{"n_layer": 11, "d_model": 320, "n_head": 10, "n_kv_head": 10, "head_dim": 32, "d_mlp": 1280, "vocab_size": 10869, "activation": "squared_relu", "norm": "rmsnorm", "norm_place": "pre", "norm_eps": 1e-06, "positions": "rope", "rope_base": 10000.0, "rope_fraction": 0.5, "qk_norm": true, "attn_scale": 0.348, "bias": "none", "tie_embeddings": false, "parallel_block": false, "extras": ["capped logits"], "init": "normal", "init_std_qkv": 0.0179, "init_std_o": 0.0, "init_std_up": 0.0179, "init_std_down": 0.0, "optimizer": "muon_variant", "lr": 0.00146, "lr_mult_o": 1.5, "beta1": 0.9, "lr_head": 0.0103, "grad_clip": 2.0, "warmup_steps": 0, "schedule": "wsd", "decay_fraction": 0.269, "decay_shape": "pow", "final_lr_fraction": 0.0, "batch_tokens": 65536, "seq_len": 256, "doc_mask": false, "train_tokens": 943700000, "steps": 14400, "dataset": "wikipedia_en"}
Each number is 128 + 24 x the weight over its row's rms, rounded and kept within 0 to 255. Layers, rows and columns count from 0. Numbers have three digits each. The size before them is the row's rms in percent of the matrix's.

# layer 7 attention query, 320x320, rms 0.0639, rows 20-31, columns 80-159
120:125174111116121135121128151168139117141158148160166154134099139112134126124173073141117136102137175137149097099131119130135126121087101162169100109114083122114116140103128111115115123124165130118088121063181128101112108132137123128129082154
136:107152088148105120125134149151123135137142119101127117120140173124160100107119195077101155129144145141113109127121147132127095132103134123105130078117138086142129111095116136178122096084158138141138103064131139114143150131127108125128121142
127:156092162151166128160116146175110126100145084137098155088119153093157134143106089139133115116098110145135099100145116108102182120146134130134113119142164124098134111155160188145100133130107111139157151127138149126095150133107127112054141156
129:160122149131150112147123151117079111129130126105132128108098162099137144142136106152128162128135120138170115120101127124125140086130134127135113145092106137104127129115116144118084127115151117159108120084138130119122106127124124122120094160
138:107100163128088118130132112168189167127136095160119177118113157156108105114143138114075110121118118089168132144165126096112158102197168094163116103118168111121158134140120104139146162170157163121148088164145128148122139112145119106137134095
130:133119148131100099074111127092088135157132091123108151123157166164120096122125117138065159098101155141117133133106102174133114122144119118129122135110115118101121094131106119118136129113077145143143120116123113162080153106126162148121134091
123:156122114102161152165154110119114120109111112143102132151138097138130106156142068138132125142161126139117112122114142076118114132157119145122141137153161137101106120138112205110126083100130121088123150145129124111156108145181100115122113108
132:149130139137158120148110115174113120130114107117131083162174134115161137157188138093123144093074104138157105182109103180090141106138119146134126146126117107120063141195100161125110134139126143102162108136165151138132106141121085114127138086
126:134150121130126129161145134112117120109137112145118131148114110125112128169113051148165102162102133128152101074135158127146125104089156123167120101123148086141155096093109140125097121172128115176100121138155154117080095119124130097108109143
136:118123152121148138149167175158097150132146103113148153126150134115118129132095133129100119168130117161145100128102105149128123162130113161106128110082103129115125141112112113132088166157156107137134080151181153110136115120111118111137096164
129:181124139135125137114169139122131116089107134145137162156110149144155085121099138136162110085124161096125139131140089157128096149128146081115130120156154120162104136123138110111118156170127134118144113110148110099102126112079123151065136094
136:129141157089116119128106113097150121123094105144136125128079131131112157167143146142109133098100112136082124181133119124083124110156134143137146096135154105100127189120093102112176121125152136114102136114132117137173143126147133163161131103
# layer 7 attention key, 320x320, rms 0.0663, rows 20-31, columns 80-159
132:128172114139125107102107170150119101149114120128139121119143128130152120144160116116142136095127145108183096144125082150130191102119068151132183115118104111154132159136106096105151126109139154105180153161125134144077138154150101112087119131
122:146112103137139119099190176153116160153120107079124132128157175124166078136132148087150095161115121177148130143156123141113140100137094142139137118108142126103107117160122106133115141122138114154129128157130083131156144118107113128128129137
128:127145176096135166147154138093129175109159121146115137103129127113152083103141152103133125143139092156136151140151168112091126100117131151143147119124161105111134140175142147152125101161096141132194156153129118152141099139097112116128149132
132:154138110148115096124130118104124127122103161126140116118148103120131103105159079168112110173141131157117132157123113113107110112108109143122130076129096127110136126157135097148114107114174182129133151145103147121147129080082115128122114149
142:105133176080154137135126121148164118111137128157099122115081101087136131121153162109148094155098153094139133120123156097113104087129128147132095112139121133153126090089142165154139143146138132143083130125152140092103172132137140141098129117
131:094120121104118104104109133088131076139111115150157148103142141156138104122173123160121136153110147085130170169083095095153106089118146124137096122133124141105125096124158169133138154127074129117168115078128138117151158172088134149155161125
126:128136106082130119115142110105115174126123078110090136105120168145120154106131102114149095128115128137085138089170154114118154138127133129147135120141130150114109124109092121137161078141157148106127151140096111121145108120160086146114108117
139:154122119099103128145149142112134137105125122133108133142126123132122143128199124131138113137058093137171192136143139130112115131121132083138122140161108142120096129128106157152120125156138141128143112122161118132151098123108096127119126120
129:126165136134156143140144108146103127130118148124136125140126102117168111106079084109172124126161135094163151152134137110089119166146126148117113186091103090107160120172126168125088115151148143069137141109139129134099082118133141150107134156
119:112081125132112077101157167130148147140127124163137105152136110105163114191125145109115102178114117123146124124108130130105123156144148132144143120105112130135060121109125122159089163141137151154093100126128148110108125076115129121116126143
136:136148128099163137165192075114129113152116141093089171113126111103174110155112101115113114086145116144136173104129108135152099122132142128116149117131149112156100158123142126124138140141155127101112113155104150113126153138084127119071135152
144:120149138097170139169124146112124114088121148129110082108116143148144172131156190160182126120099141088102073083093093148120140116154125140127131138129142118094154074179124132148106097157107153163146165097156126155180144095128097146148121079
# layer 7 attention value, 320x320, rms 0.0786, rows 0-28, columns 80-159
114:152129169109136150138109141144169127118152137099107147066141133129149124147186122120105129105130117120110154134143119135135119125139098170145103155130128147135119110156143137099123099060089139161125087126116115090096113147097096139077113120
106:120142120143128099105117107131117141096110165142121119117114095094097174137141127137143117112103129095105100139126106135088136110108129141110122177186144153168117114146137135096117154167139118160131175101124123132096187109118141116117082099
115:136153108079153138154159146136130098106147096154158153139112090135128134133140120107134130140145129115132141133123142150146125110131158150117140105168138103130142144148133142077100061128111120130095088129139133132119166148124129113125116130
115:151090115123098183068147142112108161086174126142159095102116077111104124146126123133140111113144172131152099083123155120114111164140141126147101089138155174132126104115117132075139125134157136116131135106167100122112109146110105118097119161
117:129170175139141147119139095142134168169164122153094165103167156131134118148121127193133125148109144133166132137155110130114084139114111110141121146115108156114120110122182099159098105120072183115175118109095135135121110147130142090124136165
116:132140132179144139142118128110168175131111144100086133115116138118126103125097101113129153105143091141151123137139078136139118177141151140122132091092128148132137090152134124159156173101129120106138142140153148103134090096138147069146140107
111:165100120128172123151161162139115138106109166127120076140135105132114079080097141178114145091079078151138111156138095134091135126105140159119093135149148145140139140147160091130148155095121123092111124125154142141079162134115143175137158101
113:156148102115195114147091081111162124140117122091103102104162156119126124131129128117104100155122120168116109145084106134163093132107130138135131137107136114097164100081174162115154060158154127145155148162154134140068130158130130085140115133
121:138172136130171110173152084133106070141164114105086168100132153160136099123107126162094143164128171144142179132111080140101162130107104103136149148109137130140126100118143100169132165103126132105135135139179133159145096099129137094132105112
118:165128118166102140117128090137116130149142148140116066128119116144140110083157139095105137106122097103142162137137109061134125127131150113138073107123104119098133169130154123169153123115073137101094118129080094101152098140131135118148076108
121:119127124179163118143091148143142145171117155111117152109105119155114129112195163125136113126129164154133144112103101138118134157092127100087140110089114105201103096159088140136127164133160129109111122118130127072126138151112192139109150100
117:124152175127121143125121163136119118117094123160093175132138115124105147112150113085129135091128149117097144119132101131136163108172158108154098113161143140147124112099078105100127108135134112115137154149149141107132096098113114081118136112
118:156093112151125154109162101114098119139180121133109105151117135093107114124144136145102144110147147113102160090114101140107083140190120126109135137115144123089123132137174148103152114133114130118159122186151111145108161141159097156133127118
109:125113137142116096119112127164130148108107132101161101105136144120188118130169090160152129137090122141117088114144158119137075144148108095173101118137133113120095110137139088106130125147146141161128150180073141095050109180158141171128145100
111:150118144120148083128128118127116110136130116144133130119105136090098107105103136117096130096139123122147104128157162136147127139134149139138159125150156115118096204103149145148130140133096126150146142134146107153135139151142112164115144072
125:106099106142156108158137147134128134097105129103085109149115126121170152132102102143108115131143163105104126121121109119121144124094128125120144122138137134141098123156088166082139122120122148144154163148172142145138106123135091106111135161
106:122131119097139118138131126151120148133118134106103139112142186104120097145144123152151117141153176165085146096115099194110128113154138120179133170139112172122145155154097094117119114094141126137132131176095138117095139118178093150120134131
110:118126123137081097150141145148153146156163166117146128110154133151120136121117104140110166127166147135178132042157118115139103131063109148110109130144091093154130057121151128129118143153142116140161104115147122127162115130102142123140158142
108:120107127113086174125084123097166106092153077150115141103130136129073125117109125178133126099154112134126096106112089144141147061142103086139162144131146149156095170142178142152166118132112154124110094129128115165113114139162108148152133065
108:076143109131125144127128178129103121134079152174086120138141148112098119101107094127108132124121101117131114087156086118122144117117137110108123151129129151122140070129098136141112155188132127139122125105136076080146146168150091105128138115
113:082119181130107118100155080150105182106133134114135107136119144157142121136135137122133097159070157126152157155157120155134131143111123111138142128080120152122128183102136125156118131090138098151125093133116142137166103102145167139121109100
111:124117136158174143092129113134128111139131093081130088079149155180185112153130131111117141149155105150151139137144114128131147146177174157146134116125157105121103169116139141127154103120141124106153138132113108159123114048124123143134108146
108:122133117072101159107103136135107121110107119111121130138146093113152135102150129139136094123171103120136111128115137108082089106142132147105106171124166137160146148134071153082113122155158180085081142161083137147138152092120125112102110143
116:094131137131154177109132081139156142131136126125148148123123136113135118133164111162133140143121140156117104135142109158083157090150137142174086087141111126138130138140147166135158163144104131140078096107119126157153154109104120155078153164
115:148116152096134110094086114109118101124144143133156170161146113151176135109167124151088107113136117126119107127167142139141146059126101153122150105075135125112126145095075143124162164155127147108150120165111124149117140147108103154120123173
123:121141111120130115086095134110131151143101131161103108161149093125164157144132127133109151091146158124123143133148108120150107116147139103094144084124135147156152138130136143161137146117078115098092165106149108169118132107155089096137142118
120:153101085135112135117137148098121148114173121156140096101165100161123108096146159134136176156132111142159135127063129141102106119130171098108113089174154148121129123148115178169118106138105107140113126118143136118125130124160141123100149104
122:118099099106119132075146094162134145149140066142121134113126127152138143100116150126118125131134146091150127165098132120133169125153110108110119127111111104108112115116129098147128181175147176116125135151177081121161128145088100150154136097
109:149089105117116154062113157059125074103101146107169119104132145170111126140133125115109124131119067155108133111165133127120119102130112180136136109133148118119124172171134144175101128141147131142127135129120118130177117132126129101152117106
# layer 7 attention output (transposed), 320x320, rms 0.0961, rows 0-27, columns 80-159
114:136131117128134121101122113119131174136100114169156162117070171116091092114119171133139122094124146135132137156132139131159110134109116139090134131136148127136104133129123105174156162149126113129121117142095110147142163101103153109137147169
107:134144144181123129152184174138129107096112104113147150147127098121117138159092157169110135138116134158141149143133180107100155139166133128111146125106095117096100110093138111188157143132122141081117101119076112099164098148121049145095122143
119:148115140140137126147106084136097114130119110121111128103130115113154157127089145116132124147094133131131110152164115100152162123158130115130167147130127172138115126107134152124123147148138148120117112134126102147166096149103077146145169114
116:148099120115139110184134138101104123132117125137099144089136137139122114131129110089125113130093128122139149169141138129149113095147071157096130104130154124119134137118147123140106139143130158084093125123113100114164090087150087129139086140
115:126097136090094105110124153164145138185115117145141120147105139125081126149125097117178128132142102127113093111094120123131151135156092125117125156125116077164144116133140074124158143128157092152109140138114177131128152164160127138121144116
118:126118134091117105117135153119149111147175115124146117123145130149132117103136123153114119139158159139091167091132153121127132135148105148151124151117117100122118187109136115116105080124099138131129122151101155121106074162108137190137117131
110:153152092134089142135134101153123183152132154149138162119100121112143108178167159142137128122137114105168161135186125135138131105130073141147149159164121117148092104119116153134115091109115100124111157142094167095151114167134150101126136106
119:116087110148094141122147162146143147118095135144112147180115139104141158107155167138146170089165172102132146131131156089089121120122118137161163059163145148153099133130162104126126123110057137124081151094103117107127138116177122106090168117
122:101148135124108136124180149142141106121124075152157110177160154089130138141185128127118121147188106115139113124133143149148107153186149166091100136142099133136148151133100096133098111152097119119177119119123126134121154149149162180103166121
120:160154089062106145142137106113116152139142169117157166122121164149086145131143143123128120128146146133108124139127131128128178107125118110111125137104139117175139121136143138098109135129143137134117113174140151096121127084149150123133145166
117:139145160108146086129129138121131084123174108164153131152127149111165120151104093154143128135110111108128152143107174116167109137166131116159153121149118079097147151103149124127161118142079165150142117153112118136125153165124118142149130117
117:143122105152159141140151132059121121126157118124131089129158147149123109121119108132118145166130097135151150123156127108088115143084117135118186120104126081129126124129117109133148156127174095146138121092102144157136132121114134176158177123
119:113133165079116121103100139140137138126083125104120172119160140166119129088140091072183153133140079122130112123120112112108172096134128136097122104128152151145128088137107108115120156090129157131138100139132093141137123122124142085116118150
109:139151178085096166090109171149144118149156163148127131141125117155135123110103134114118119110121123089085122123104152102127165142129144153114146101123097113153146118151114143124121101114075110106136129142160125153184213118111114166125127128
115:108134089144114155106084131123149173096108085084108147130112072134101124150153091151120148089128195132111144101160156156080160121150112108140102108132139142122113103174107134094095151132148135137081140119152096107139160128131157116170135093
129:107125099085092159125159137121134117153134156103142157075107133136113138146100161141124130133122103120164122097157133143088120095150124094149115123140139180096133121116137114146141118138148133114135147114096112129108151138133156130092112106
104:112088094107142152081132118109154140124172113133107138102101092073129124130141156119128122118113110121138119129135127127170101134170140147092149129088141106133135143105135115132142135134115129120105106143132086138134150125136177073134087148
113:139060162104126161153142125122098095151103072161104100165126149135131142124144080140126107134074096167139164116100094121157072106154112118140126139138171162160115170113137107148143127131111142150145142182077144137146107120152098107111074148
113:160096135188161124085181136138099131139161165108123144144168101129125129151128133137160136150130098099098159165110141147125169145151152157162098120135121100123173072123109157134073137143117095115094116117133109144158147133114150087158124133
107:156075177161133129158096117156083112127136173100143128142102165164131142144148114119088163154110140113138150145142163140156112121093117122150089135102110144124134168144114137143113134090115144153142139128085089150098126108123080143140113172
117:158159108092155160169107130134123132115105144159141114168153169089124109135127146128086125117170144115110127121113144146119140135159133130162122113127128077112173119150124115126136124144181099146089093141110170132059116152139129118119118116
110:080146115170140140099137140079133135116130080096181146131113133099077159122139149158106155139150143081129144103132130099125106109117099108110102096125147143133138138133093124111130130141135100117147143144125136100156139132121123132110146101
109:102106112134183132129117105083136123124144131105130145116127148165140120132106130107136187186144152147125129148145112140145102150129104106126158047125145137121129117120122132140137135134123133117151112128106092118127126168148121142112158152
115:176142081131110126122125148121089105101115099138090109153109165130135148161110125084119113136156122118130082170101122112185149162124143173104139099174174124120106141155144099141149140110122113146153161111164150118085106133165115116187124117
115:112137118134135136152135110149181129193139161143088062168100150132090082108123119113139127134087081123121136153133135132115099150112098119143079127185131164102173108166151130095140130090134103154109115131144128167156117111144124085138129103
121:095131135140136110132157085124103069101088118096118124154123118123107111096141181121099114221107110153107122130127138132085122158104091124154119165117118120119105168130118132107144151150099139130130130154108137108156159156145165123121159155
122:169107163137166138104137124113094113102158144145147139117121143095126167099139110094148171075127121113116144129141153119126141123099104113101115100071153130126122140089125124075097141155119123062104104109132153139121114149117132095132109140
122:146160138171138134192107163163091111102147181091126141162171149126117122103101098103129114147133119112114135099144163122162140115106151141119151136169120125174133119139121123141126118113141143101144126138142154133071120080134163149107111119